{
  "norm_eps": 1e-05,
  "qk_norm": false,
  "tie_word_embeddings": false,
  "init_std_qkv": 0.0357,
  "init_std_up": 0.0357,
  "beta1": 0.9,
  "beta2": 0.98,
  "max_seq_len": 1024
}
Each number is 128 + 32 x the weight over the matrix's rms, rounded and kept within 0 to 255. Layers, rows and columns count from 0.

# layer 6 MLP gate, 448x160, rms 0.0767, rows 58-124, columns 128-159
[[140 122 102 152 107 138 147 130  86  57 176 145 139 148 163  95 169 101 136 171 112 112 133 100 157  89 142  93 161 124  88 128]
 [166 117 147 143 158  86 113  88 202 152 162 101 129 137 166 141 135 107  78 135 162  88 127 140 164 170 134 107 148  91 112 149]
 [167 129 151  95 131 140 160 175 128  57 146 147  85 207 151  84  65 187 157 140 147  66  82 174 156  85 128 145 170 125  94 104]
 [154 156  84  55 124 144 115  50 162 138 105 112 119 124 156 109 182 129 139 103 181 168 177 100 144 132 174 122 106 124 181  76]
 [182 189  91 100 126 145 158 117 145  86 118 165  64 141 110 124 156  79 167 156  86 136 128 189 138 110 149 108 104 133  97 134]
 [134 124 140 125 110 206 174 152 120 130 101 142  88 116  95 109 167 122  80 107 148  97  56 161 155 158  89 123 110 137 122 146]
 [132 152 123 118 144 129 158 101 192  69 122  98  92 134 116  79  94 153 128  94 143  82 117 124 158  72 182 105  62 164 166 112]
 [113 146 138 115 114  89  96 125 122 154 147  96 120 208 142 212 103 123 191 122 151 144 184 101 155 135 117  46 160 101  84  86]
 [100 109 120 121 102 124 115 122 133 123 143 158 110 229 106 192  84  95 153 142 165  76 102 115 173 154 139 139 111 125 109  72]
 [129 172 132  68  68 104  95  94 148 182 173 133  53 117 128 177 106 103  76 165 154  49 144  67 106 134 111  64  97 143 133 116]
 [153 127 216 208 127 157 155 177 113 120 108 144 137 124 142 170 136 110 105 130 172 134  88 147 107 118 144 104 109 153 113 124]
 [154 105 133 148  79 123  87 123 133 121 105 116 128 149  77 168  89 134 128 143 136 158  87 116 115 132 153 142  81 138 113 154]
 [123 155 176 138 150 146 129 105 143 111 183 109 119 141 150  80 156  92  76 107 103 112 182 122 167 120 109 149 190 129  73 118]
 [145  95 121 131 104  92  93 127 119 138 133 147 180 139 117 112 107  68 103 106 125  79 182 174 160 135 157 110 141  92 168 125]
 [ 59  99  72 175 156 124 169 124 103 156 169 145  76 112 156 155 153 112 174 128 138 138 104 123 136 118 153 146 125  81  98 108]
 [111  92 119 131 117 124 116 137  97 136  67  86 127 124  57  67 149  81 107 115 161 125 140  54 120 101  85  77 105 148 115 135]
 [104 130 136 126 128 163 149 131 109 160 116 141 123 151 100  83 168 112 181  57 144 131 156 154 122 123 110 152 110  83 111 117]
 [125 193 145 154 125 123 138  97  96  92 111  89 181 162 130 132 150 103 119 173 100 141 139 140  89  76  65  64 124 128 172 106]
 [115  92 117 106 142 165  81 116 132 130  69 117  98 127 119 195 124 143  91 111 185 103  16 111  96  33 116 172 140 137 125 168]
 [154  73 150 121  96 135  85 148 102 129 138 113  89 150 168 123  95 104 149 170 171 147 139 168 201 108 132  79 142 116  84 123]
 [159 114 130 173 115 140 146 128 157 150 142 130 107 195 126 141 194  89 154  99  71  70 124 108 123 164  86 103 146 136 111 152]
 [ 81 146 130 145 112 105 154 151 155 146  48  93 121 129 155 158 109  61 151 171 113 100 117  97 117 213 133  57 178 107 117  94]
 [134 143 151 121  64 118  98 151 124 182 120  77  94 157 157 117  80 132  80 110 200 126  80  88 103  95 165  95  79 139  63  42]
 [132 103  74  77 121  85  93 101 143 109 128 163 181 155 124 132 141 188 114 225  74 100 156 168 141 109 138 102 149  90 144 108]
 [157 151 144 133  75 157 132  97 150 144 188 130  54 129 174 132 145 153 143 156 143 130 172 114 152 117 139 103 115  73 137 173]
 [131 135 141 132 138 157 108 152 210 107 106 148  86 203 147 106 106 152 195 152 151 107 141 111 136  87  76  92  55 143 106 107]
 [141 151 124 113 133 119 161  72 149 148 126 108 130 125 157 120 166  87  89 140 147 133 126 119 142 144 136 119 103 129 126 118]
 [ 90 154 131 164 165 119 120  91 132 163  95  92 124 152 116  95 136 116  95 114 134 114 138 146 183 110  91  83 106 140 105 147]
 [154 134 127 143  92 189 153  93  56 125 113 131 176 161 132  85 180 138 132 142 122 141 130 104 179 106  88 156 144 102 160 124]
 [139 103 140  88 130 129 111 106 189  82 126 138  59 176 122 124 146 135 169 161 123 154 111 180 113 123 156 111 126 152 128  71]
 [ 72  75  86  91 143 125 131  88 125 160 164 122 110 187 194 152 168 147 172 195  90 105  77 110  93 110 143 135 159 102 129 119]
 [ 47  79 145 118 114 137 177  97 127 139 193 142  76 149  99 124  87 100 143 121 110 125 107 142 110 190  93 165 154  89 173 165]
 [ 85  82 132 140 109  75 136 170 101 141 121 151  44 107 197 156 130  78 143  96 159 139 133 173 145 138 126 163  93 155 179 132]
 [175 147 103 112 104 120 116 104  98 139 195  83 115 152 114 105 166  95  80  79 121  62 112 115 131 165 102 114 181  97  76 119]
 [119 119 109  93 128 107 149  64 150 105 134 145 102 193 111 167  76 146 136 164 164 129  72 145 129 100 148 145 115 117  52 131]
 [128 190 126 137  78 106 155 129 104 151 118 134 115 167 127 147  89 137 159  87 147 108 106 140 183 203 109  77 103  95 166 177]
 [126 161 181 171 167 144 111 135 155 144 120 100 109 154  85 104 133 136 132 131  96 122 149 102 212  99 178 125 107 137 153  89]
 [158 100 146 141 123  93 141 122 175 124 139 125 112 132 164 142  76 129 104 118 117 127 125 104 137 170 104 123 114 172 127  84]
 [107  58 111 142 171 109 116 193 121 128 220 196 131 115 139 119 130 127  82 169 141 109 125 172 115 164  99 114 139  92  90  67]
 [100 135 149  96 114 158 115  72 132  75 105  96 119  90  94 187 159 161 169  78 125 138 157  93 184  79  83 122 147 122 180 153]
 [ 82 152 128 101 125 147 170 157 141 120 195 131  91 100 115 122 150  35 135  93 189 142 100 130 131 193  79 136  93 116 121  76]
 [101  59  49  77 145 136 120 149  99 134 144 180 148 141 163 113 120 211  84 132 129 156 181 102 172 196 149 127  86 126 153  90]
 [117 155 100 119 135 116 193  94  81  98 163 141  86 179 167 128 155 152 131 184  96 159 147 138 134 128 125 123 108  18 143 150]
 [107 102  94 105 113 181 124 142  91 139 136 130 112 152  86 146 111 150 207 104 130 100 103 116 102  78 127 166 150 128 137 122]
 [ 77 103 176  85 129 140 148 128 108  84 120  89 123 103 152 153 160 165 179 158 143  87 114 144 118  87 144 116  44 154 112 109]
 [121 128 149  52 112  96 135 167  92 119 112 105 128 110 114 146 101 113 137  83 102 169 102 159 113 142 139 158 121 118 178 159]
 [151 102 174  81  69 112 109  90 198  93 111 118 171 155 134 147  64 144 154  87 139 150 108 118 121 121 110  52 146 163 119 136]
 [ 98 113 137 141 135 168 145 115  82 153 162 106  81 108 140  40 148 149 112 113 146 141 113  33 181 171 140  57 153 120 173 140]
 [126 168 144  96 140 106  95  74 133 138 117 139 116 140 123  95 139 139  86 169 140  99  93 117 124 115 128  79 209 107 125 198]
 [127 160  87 113 121 132 123  64 101 100 118 144 102 135 204 176 160  80  87 115 137 131  99 131 149 175 168 143  62 159 120  74]
 [107 125 165 157 108 122 139 142 141  98 179 123 108 114 121 111 125  50 168 164 126 138 151 140 124 106 106 103 160 104 118 143]
 [123 175 158  97 124 130 130  82 105  82 153 151 184 134  77 154 115 126 202 103 202  88 142 119 148  84 136 148 144 175 117 146]
 [103 170 149 108  67 132 125  94 148  88  65 153  77  80 154 167 143 120 143 142 122 135  65  94 136  74 163  71 149 176 138  87]
 [176  93 111 147 218 159 106 138 121 162 149 111 156 150 123 114 143  48 114 134 168 122 149 109 142 186  80 125 127 125 140 148]
 [147 100 150  96 107 106 130 131 123 128 159 102  88 150  89 141 104 152 163 145 135  71 115 126 104  63 130 156 180 121 140  68]
 [149 136 177 141 142  90 150 105 187 124 134  64 159 120 130 156 108 191 139 143 151 127 128 121 198  91 107 125 112 152 108 139]
 [141 102 137  86 139 115 159 104 153 125 166  92  62 114 150 157 180 102  91 154 128  74 116 168 153 113 166  85 102  87 138 127]
 [ 85 160  90 110 118 157  85 111 145 121 198 140 152 131 169  66 117  90 105 145 125  86 153 123  98 130  91 123 126 156 107 154]
 [136 117 187  88 154  68 109 101 149 118 157 132 169 137 118 128 152 158 100 136 109 137 138 105  86 102 126 149 144 102 157  42]
 [169  51  87 119 131 129 131  86 212 131 126  64  88 115 160 130 146 118 123 124 117 147 146 116 172 100 151 103 144 142 146 112]
 [123  90 143  86 107 123 200  59 153 109 109 176 170 123  94  91 116 132 134 132 165  59 127 114 179  88  61 138 160 126  73 108]
 [179 161 151 136 126 153  94  82 124 140 154  88 162 145 115 107 116 134 150 171 132  93 132 138 176 125  86 129 113 149 192 147]
 [147 184  80 139 175  97 112 101 119 111 113 104 115 124 125 134 142 150 184 135 127  90 134 121 102 159 151 143 201 127  67  90]
 [137 193 138  80  82  88  72 164 158 137 116 139 144 128  86  99 158 149 155 108 118 134  80 118 111 110 123 114 152 168 114  77]
 [ 92 176  92 122 105 155 142 154 126 132 139 129  79 105 153 115 141 109 121  99 177  83  95  95 148 145 107 175  93 123  89 110]
 [ 58 110 156  84 108 178 153 118  45 133 123  97 186  86 182 125  87 166 102 114 162  97 139  96 145 165 137 129 118 148 115  90]
 [177 137 123 126 120 164 117 126 181 119 132 119 123 209 113 131 119 191 145  66 145 120 181 121 133 134 104 101 158  88  95  74]]
# layer 6 MLP up, 448x160, rms 0.0794, rows 58-124, columns 128-159
[[117 129 129 147 145  92 162 121 140  97 146  98 117 160 109  43 173 118 126 117 139 116 163  72 108 154 140 116 128 170 114 102]
 [162 141 109 158 120 122 146 150  88 137  89  56 184 134 147 153 118  95 143 170 152 168 104 152  91 131 131 164 120 108 167 110]
 [ 94 183 127 115 158  88 105 115 174 101 151 165 139  97 172  63 125 151 140 123 155 105  97 197  88  82  77 133 174 123  72 168]
 [ 81 146 166 171  88 109  67 165 136 165 168 123 118 151  96 122 111 130 123 125 109 121 181  87 125 194 126  87 119 125 144 129]
 [110 162 132 107 131 156 144 121  96 124 128 114 105 111 159 123  87 119 150  83 132 139 185 171 168 129 135 187 119 104  90  49]
 [120 114  80 138 117 158  97 108 157 130 104 137 127 179 117 122  77 203 136 180 178 164 114 121 136 140 127 166 102 106 139  93]
 [111 117 150 106 117  78 165  71 105 166 150 206 136 162  89 122 112 205 152  96 132 158 127 131 139 119  84 147 159  73  97 163]
 [ 66 235  94 133 140 144 178 137 104  93 102 122 177 126 137 114 138 120  64 179 128 143 109 140 125 128 215 142 112 129 123  66]
 [115 172 151 154 122  77 158 164 106 180 148 142 143  90 151  61 196 138 144  50 129 154 135 190 121 163 184 104  96 104 173 192]
 [134 130  73 135 155  56  85  99 136 141 167 114 153 151 134  89 174 163 104 151  84 193 153 141 127 131 143 120 168 187 149 103]
 [155 104  65 113 126 159 105  99 114 149 151 149 125 105 173 102 149 162 112 106 130 134 154 133 131 119 202 232 143 105  89 123]
 [133 142 108 103 130 127 163 155 165 119 107 129 142 121 121  67  90 125 146  98 109 105 203 117 134  91 164  99 121  89  97 143]
 [ 98 154 204 132 146 134 146 105 149 149 143 104 165 147 167  88 171 158 105 182 114 110 108  91 131 181  81 178 109 133  83 116]
 [125 174 119 131 135  88 158 109 148 147 104 104  98  57 133 200 187  51 141  84 123 146 139 128 170 163 107 131 139 122 135 123]
 [109 140 143 115 128 123  68 110 126 164  95 102 150 150  97  77 138 168 148 111 144 141 108 106 104 153 102  84  88 104 125 131]
 [171 115 131 100 152 178 153 171 131 135  79  81 130 128 166  61 153 114 166 148 123 113 152  91  76 122  91 181 129 129 192 116]
 [137 129 119 169 133 195 122 119 120 192 163 160 163 112 106 169 168 141 105 151 159  86 155 134 149 101 111 120 137 123 123 159]
 [169 158 154 138  88 101 163 109 115  99 172 119 138 145 106 102 113 187 154 120 121 108 172 121 162  88 129 114 117  39 154 173]
 [122 111 171 113 107  58  88 126 133  88 103 116 124 185 112 171 120 212 150 107 182 125 109 128 143 135 124  92  47 116 112 136]
 [214  93 129 139 122 143 105 109 129 173  15 163 106 150 105 159 143 201 133 100  94 117 157 137 180  92  97 145 177 167 158 122]
 [ 83 140 168 119  92 116 129 102  77 108 159 181  90 137 169  64 128 156 114  84 156  72 112 144 139 142 158 125  87  77 158 129]
 [ 76 161 117  75  84 148 123  96 115 125 148 160 108 150 118 127 108 124 148 121 163 112  69 136 100 120 109 144 173 168  73  89]
 [109  52  64 115 121 150 193 123  97 178 147 178 175 135 153 148 151 166 104 149  85 135 210 153 213 104 144 164 187  83 162 155]
 [119  55 109 173 136  25 158 162 123  80 119 107 103  83 154 144 124 163  73 144 118 162 130 145 176 137 145 158 124 124 134 115]
 [ 54 179 134 122 155 133 141 147 104 135 178 137  56 109 154 103 127 179  91 109 166 151 206 167 144 109 116  66 136  82 133 124]
 [245 159 189 133  82 110  82  85 148 167 137 164 131 151 139  94 166 100  91 132  80 135 111  97 128 122  65 133 107 185 181 207]
 [105 153 133 129 123 169 127 143 160  84 135 172  92  84 158 102 105  86 129 167  88  97 139 196 146 134 158 116 150  70 109 103]
 [153 133 156 145 175 124  96  76 107 131 125 114 119 107 157 115 131 101 124 117 150 100 132 149  61 129 137 137 115 143 114 119]
 [144 154 129  97 116 108 117 105 101 116 116 112 153 137 149 153  94 140 171  76 121 103 164 138  89 132  95  82 144 144 137 135]
 [160  97 159  89 196 138 174 127 109 182 151 121  68  34 124  94 120 170 204 117 132  97 145  62 112 108 128 124 187 119  77 125]
 [172 121 194 156  97 218 158  84 116 183  42 120 128 107 120  96 166 116 111 144 145 111 118 138 214 120  96 160 131 103 155  64]
 [136 119 157 151 154  79 160 119 101  96 108 179 130 104  95  76 145 144  90 107 122 119 141 136 167 117 127  95 105 115 159 158]
 [144 118 143 109 174  72  77  98 125 163 128 122 148 134 136  77 110 151  72 135 127 144 152 115 147 158 133  92 157  96  99  91]
 [180 133 111 120 162 116 130 155 196 115 161 137 100 127  73  87 102 159 144 132 116 140 174 170 132 123 106 108  79 132 130 142]
 [100 108 153  80 104  88 107  59 188  87 156 171 158 176 138 110 153 134 127 155 129 165 108  96 123 106 107 130 123 152  93 109]
 [130 134 114 121 128  95 153 131  84 107 158  94 108 173 155 131  72 213 180 122  94 143 130 115  85 169 131 114  93  87 172 180]
 [190  97 102 143 106 154  90 134 147  66  70 173 172 155  96 153 132  97  71 149 153 135  91 117 164 169 132 145 125 133 158  72]
 [141 150  83 135 101  72  99 171 171 119 143 128 122 155 166 142 144 138 115 152 171  97 166 105 132 122  89 119 115 127 148 174]
 [151 136  94 135 152  30 112 124  93 142 146  90  87 126 150 134 108 145  90 103 163 113  85  69 108 180 131 142 135 158 147 123]
 [143  76 121  96 140 122 138 138 177 128 151 187 104  56 151  73 175  95 147 131 153  99 195 163 132 130 198 155 153 160 159 102]
 [114 139 161 202 118 168 172 143  53  78 130 127  83 109 146 119  95 138 136 122 156 103 133 165  92 123 122 112 175  62  98  92]
 [134 146 149  86 155 146 139 161 121  72  89 131 101 118 130 146 166 166 159  72 113 152  87 143 207 138 101 119  97 135 124 145]
 [115  81 116 168 144 125 147 156  88  65  69 150 171 137 170 179 152 125 135  69 123 140  96 112  74 152 127 124 104 146 150 183]
 [ 24 125 174 129 134 166 136 141 182 141 111 138 130 161 132 172 143 160 163  65 132 164 117  96 116 113 164 122  96 109  55 138]
 [154  89 110 168 107  70 185 106  75 110  47 130 157 112 135 196 104 133  90 145 163 177  82 159 183 115 163  83  58  96 139 106]
 [133  86 111 175 114 135 115 133 115 103 121 125 114 153 156 145 149 126 119 126 176  84 151 109 130 147 131 120 118 165 142 127]
 [126 135 171 121 125 126  98 174 193 148 105 107 122 110 123 157  70 133 110 107 161 110 135 126 149 171 102 101 133 156 102  63]
 [168 152  73 190  80 135  97 132 102 210 217 175 132  85  98 111 104 111 140 167 136 135 110 107 140 143 135 107 141 146 114 101]
 [107 145  90 134  55 163 109  51  86 122 102 122 164 130  92 183 165 131  84 117  50 120 122 158 166 102 182 149 121 139 136 135]
 [134 136 137 151 141  60 145 123  98 163 105 163 116 128 128  85 153 162  56  87 120  90 117  88 100 119 112 134 143 156 153 104]
 [195 185 139 121 136  82 149 148 185  93 150 168 146 106  92 136  97 114 124 130 104 122 116 157 101 122 129 104 153 114 134 122]
 [181 125  66 139 144 163 118 159 134 193 111 127 111 152 109 149  80 148 144 135 109 100 105 202 108 176  91 123 214  79  91  96]
 [159 157 151 143 122  85 160  94 105 128 126 138 140 180 131  94 139 143 100 118  78 133 151 163 107 143 138  99 163  88 145 130]
 [108 131 168 160 144  93 120 130 114 103 116 157 132 142  87  94  90 119 104 116 139 139 160 133 172 127 106 153 141 128 122  94]
 [200  58 133 100 104 155  92  85  61 113 180 111 176 143 138 138  63 113 109 113 179 116 148 170  91 127 124 137 134  90 156 100]
 [119 177 144 147 137 128 117 106 132 194 166 116  97  84 129 135 188 164 151 126 142 124 154 110 106 133 150 148  92  89 136 147]
 [115 131 118 119 115 167  99 149 137 152 159 147 195 126 148 157 129 171 162 127 174 104 181 172 185  90 137 134 127 142 122  99]
 [155  99 130  78  89 126  83  97 103 169 113 151 124  75  96 163 154 116 124 113 208 103 121 171  89 101 156 109  60 110 104 150]
 [138 105 106 111 138 154 125  71 143 129 104 137 162 201 121 114  99 160 148 180 167 148 172 204 139 153 110 143 135  83 136 148]
 [148  80  91 140 134 162 148 163 132 138 135 121 193 162 103 110  93 121 172  88 111 192 108  52  94 179 113 129 132 112 141 115]
 [133 141  68  95 113 124 127 162  73 104  91 122 136  99 188 113  72 115  83 150 154  98 108 110 104 114 121 188 128 102  38  93]
 [119  87 104 110 153 136 109 134 155 127 100  70 125 107  68 119 127 154 170 190 204  17  90 159 106  96 148 120  99  87 119 118]
 [141  65 151 165 117 141 111 162 116 132  97 138 139 164 153 149 101 136 141 178 132 132 104  94  85  88 124  78 144 145 171 164]
 [175 121  97  92 153 172 128 158  93  52 126 171 107 101 136 142  90 146 151 115 125  87 109 107  94 162 122  75 105 155 155 133]
 [142 108 166 117 102 150 132 111  64 139 174  96 107 143  99 111 176 125  89 159 118 113 128 156 186 117  72 184  73 114 124 149]
 [120 122 105 143 190 113  99 157 141 111  59 135  81 171  96  94 165 185 123 144 198 206  79 138 102 143 164 100 181 122 125 123]
 [103  93  75 136  79 145 114 168 147 133 108 152 120 101 119  98 162 101 110 157  77 120 169 106 125 119 103 143 157 133  87 128]]
# layer 6 MLP down (transposed), 448x160, rms 0.078, rows 58-123, columns 128-159
[[147 149 144  60 123 197  88 177 113 173 103 142  67 119  95  98  97 145 121 101 179 153  75 113 151 134 159  58 125 112 112 168]
 [113 140 116 137 142 145 103 133 103 136 136 141  83 137 163 163 135 173 104 129 126 100 120 146 147  78 185 153 144 135 160 109]
 [124 147  85 139 116 108 109 108 109 120 152 128 136  92 183 176 101 140 158  40 154 128 122 138 154 167  97 116 121 134  51  78]
 [155 190 144 125 106 125 111 117 156 151 141  87 127 141  34 130 139 125  97 144 106 115 167  98 122 139  92  72 169 128 167 144]
 [117 110 140 142 117 110 113 145 105 146  97 215 175 104 154 157 202 179  97 113  99  69 131 123  95 151  54  82 135  74 150 168]
 [ 92  93 136 113 202 142 164 129 108 161 154 131 106  94 132  91 136  58 150 163 128  90 127 143 103 100  86 111 107  62 125  85]
 [ 82 123  79  82  97 105  33 122 131 141 103  81 154  90 121 112 137 101 147  95 150  78 151 118 109 137  97 122 132 135 192 186]
 [132 160 113 113  92 119 123 154 106  97 115 131 111 157 160  69 107  43 107 126 188 121 152 101 157 145  89  66 145 135 120 147]
 [121 113  95 155 141  96 167 102 173 148 104 147 147 190 135 121 137 167  82 100 183  41 102  70 148 169 100  95 101 194 146  90]
 [119 205 145  78 137 120  80 144 206 140 154 164 175 121 157 152 141 123 110 134 115  78 228 117 199 132 169  64  70  98 173 104]
 [ 83 153 177 152 121 132 124 178  79 108  96 127 155 133 154 158 133 104 134 109 122 156 104 129 148 106  90  49 121 133 138 143]
 [155 211  84 174 118 107 122 118 129 163 105  94 127 140 146 122 149 121 126 141 129  96  97 112 131 168  77 207  81 105 146  77]
 [120 129 136 145 117 158 120 180 166 126  82 161 157 180  95 183  63 168 106 148 152 145 133 123 102 133 104  95 124 104 161  94]
 [ 76  82 202 100 161  62 125  82 115 152 125 127 153 100 139 137 125 195 174 135  94 114 101 103  72 104  49 139 149 124 111 122]
 [185 143 133 134 116 153 141 170 130 139 159 170 112 100 139  78 117 100 106 143 156 174 125 136 155 144 145 124  99 104 128 109]
 [144  89 133 115 138 111 108  69 160 137  82 154 131  95 156 145 101 172 119  92 111 105  94  96 167 162 116 159 101 135  43  97]
 [143  37 134  96 130 116 191 120 113 105 105  47 155 155 146 144  62 167 107 161 161 128 137  88 149 121 104 145 116 158 188 131]
 [170 174 106  90 142  78 130 128 130 156 118 150  59 117 112 113 176  81 142  96 144  72 185 121 148 160 180 141 148 149 100 108]
 [138 122 108 110  74 180 164 146 153 115 143  89 146  92 148 159  92 134 113 161 123 134 107 201 129 107 157 137  86 117 164 156]
 [163  50 169 130 136 147 123  77 179 136  77 139 102 142 191 160 130 185 159 156  92 161  97 167 140  89 173  63  80 130 154 121]
 [151  90  75 130 162 129 157 138 153  81 118 134 125 188 144 145  91  92 108 105 113 158 116 153  93 151  99  75 126 129 108  74]
 [169  90 154 114 125 135 150  91 158  93  91 120 132  83 146 126 130  88 122 104 114 137 157 183 127 165 168 129 109 148 164 140]
 [156 175 155  37 123 161 100 129 115 133 101 112 120 134 205 138 127  63 127 141 134 142  83 107 178 169  71 176  79  78 125 152]
 [161 135 154 124 164 190  77 146 149 124  72  93 129 159 178 151  97 169 137 145 144 156 124 200 126  64 148 182 116  92  63  96]
 [119  95 118 137 145 145 125 160  58  65  57 154 129 115  97 119 165 154 120  83  91 148 151 154 103 124 182 112 139 175 141 162]
 [134 120 150 133 139 128 100 106 145 199 114 106 200  94 212  85 153 116  88 151 102 100 103  91 115 134  69 174 172 202 109  88]
 [113 177 196 118  97 152 132 176 147  69 136 120 141  89  93 123 146 117 123 148  87 112  84 155 130  94 126 126 118 108 108 170]
 [ 82 187 125  99 163 206 129 128 171 125 160 168 135 175 150  83 119 104 150 121 140  98  96  71 177 134 141 160 129 130 129 129]
 [ 94 143 143 173 152 142 120  84 112 112 142 117  82  95 108 115  88 162 160 165 123 154 113 122 188 122 122 118 196  79 126 108]
 [130  90 191 116 163 128 146 179 123 153 125 106 199 145 139 101 163 128 124 122 121 209 126 175  67 129 129 125 103 153 161 131]
 [131 128 197 119  62  85 106 156 113 133 163 158 158 108  92  75 137 150 105 122 171 143  92 121 135 160 115 144 184 128 111 154]
 [ 91 140 139 137 135 191 130  98 148 140  98 128 139  78 123 151 103 155 119 135 158 145  84 119 141 135  85 155  82 154  86 139]
 [ 95  50 131 178  45 128 171 196  84 138 107 117 101 151 142 141  94 161 106 125 158 120 112 168 135  93 149  77  91 114 126  87]
 [201 147 139 111  96 163 118  96 129 124 109 111 136 146 123  84 178 128 136 115 141  81 145  74 122 160 146 128 147  79 183 199]
 [154  74 131 117 133  82 182  90  63 100 116 185 139 138 135 165 124 189 115  86 114 176  92 141 138 114 113 109 148 111 111 104]
 [109 158  89 120 127 177 132 162  66 107  94 128 130 116 126 147 173 151 161 127  64  83 139  69  92 125 178 119 135 179 146 184]
 [167  92 115 175 124 146 128 168 148 118 112 165 108  58 123 129 123 173 115 175 140 231 111  90 118 125 129 120  92 140 140 118]
 [149 145 108 106 137 100  90 117 154 138 175 101 147 128 186 119 112 162  83 110  71  83 152 123 134 135 135 158 116 141 150  88]
 [115 127 163 119 112 110 156 162 165 220 127 152 150 118 155 107 160 109 153 123  90 128 140 128 124 149 130 108  96 138 144 140]
 [106 122  90 117  84 159 192 146 136 160  87 122  80 224 122 112 174 123 157  91 177 127  93  99 100 141 111  97 128 139 130 168]
 [179 106  83  96  98  67  95 119 170  96 108 115 148 155 156 127 171 168 100 140 102 131 112 100  97 115 168 138  74 178 161 143]
 [100 140 161 147 114 137 102 134 137 131  62 164 151 165 122 135  81 140 133 135 179 185  86 102 146 146 127  89 171 110 159 124]
 [149  99 113 128  77 116 142  64  66 151 115 163 108 102 121 130  98 187 167  76 112  88 163 120 148 148  87  84  86 110 105 102]
 [141 111  91 117 136 172 109 102  73  98 137 103  82  85 154 167 128 107 130 154 117  95 133 156  96 126 132 150  73 150  98 144]
 [161 147  87 152 110 134  86 172 182 148 117 127 165  79  44 169  75 181 144 165  82 130 125  91 170 171 146  91 145 154 152 172]
 [131 153 155 109 107 130 165 140 149 125 147 130 147 147 115 113 101 136 123 146  90 167 147 149 135 111 101 131 129  86 117 120]
 [197 139  87 103 126 128 122 200 116 157  92 132 131 167 152 112 162 155 129  60  78 122 137 102 100  95 162 197  48 159 118 139]
 [132 135 129  87 162 152  25 111 120 153 178 141 102 159 164 119 133 155 138 134  60  87 116 132 142 137  64 146 159 117 106 140]
 [ 96 183 168 131  94 132 142 138 117 133 100 113 158 141  94  90 149 116 108 107 160 100 123 112 122 191 134 130 114 145 187 128]
 [103  97 168 147  82 130 135 106  83 155  62 104 118  75 128 133  66 113 174 173 130 107 151 178 111 111 103 128 141 166 156 166]
 [140 173 169 126 138 130 118 110  85 155  93 143 120 136 148 129 146 159 159 200 174 151  52 114 121 148 155 148 148 132 116 128]
 [118  83  86 167 143 162 158 152 130  76 106 135 119 142 128 167 113 143 124  69 129 149 130 132 101 118 191 123 111 122 175 129]
 [148 114 110 118 137 147  81 107 209  91  46 158 129 108 138 108 126 134 197 106 118 142 138 105 114 107  96 192  69 170 130 127]
 [ 95 138 115 119 127 184 123 134 120  98 110 105 131 153 124 107 157 145 107 115 141 112 121  99 118  90 122 170 124 193 136 152]
 [152 137 136 167 118 137 128 103 114 150 103 111 169 161  96 130 102 137 102  66 156 111 158 106 125 183 134 163 138 125 107 139]
 [142 136 115 123 104 129 128  92 113 148  64 150 111 112 140 110 148  97 116 138  87 150 130 169  47 169 133 106 128 128 145 108]
 [ 85 189 143 151  98 225 105 146 147 160 101 108 151  86 115  82 122 117 140 139  85 151 172  94 123 100 109 139 158 111 103 163]
 [134 173 138 125  55 126 140 153 226 135 197 127 114 133 100  88 144 136  90  94 128 126 135 148 192 191 126 133 172 145 125 114]
 [100 132 115 181 131 162 125 129  96 163 127 161 157 119 174 113 143  85  99  83  81 121  97 135 187 176 158 126  96 155  84 111]
 [155 163  98 121  75 144 101 163 116 123 102 128 123  65 132 158 104 166 169  97  90 100 105  81 136  86 159 136 142 172 117 168]
 [185 114 139 130 178 150 112 110 100 131 110 100 199  90 123 141  93 194 173  98 127 125 175 121 112 118 156 114 154 120 102 123]
 [124 116  82 179 131  95 129  90 118 126 152  89 114  61 126 187  73 178 120 138 114 106  61 120 147 127 102 113 174 186 150  97]
 [121 144 167 162 142 149 157  99 166 125 175 142 159  87 104 109 144  81 124 101 119 162 112 186 184 182 135 223  74  90 146 113]
 [167  96 158 129 112 138 104 140 135 122 153 107 119 134 138 132  91 127  83 163 119 136 150  68 172 147 127 105 119  84 118 118]
 [134 109  70 147 103 137 171 138 128 119  91  93 124 139 176 117 120 129 165 135 166 113 120 134  56 147 143 101 127 113 111  60]
 [142 169  93 119 127 141 129 105  88 123 191 151 186 155 118 174 136 158 229 164 122 177  87 135 133 156 174 115 108 179 131 131]]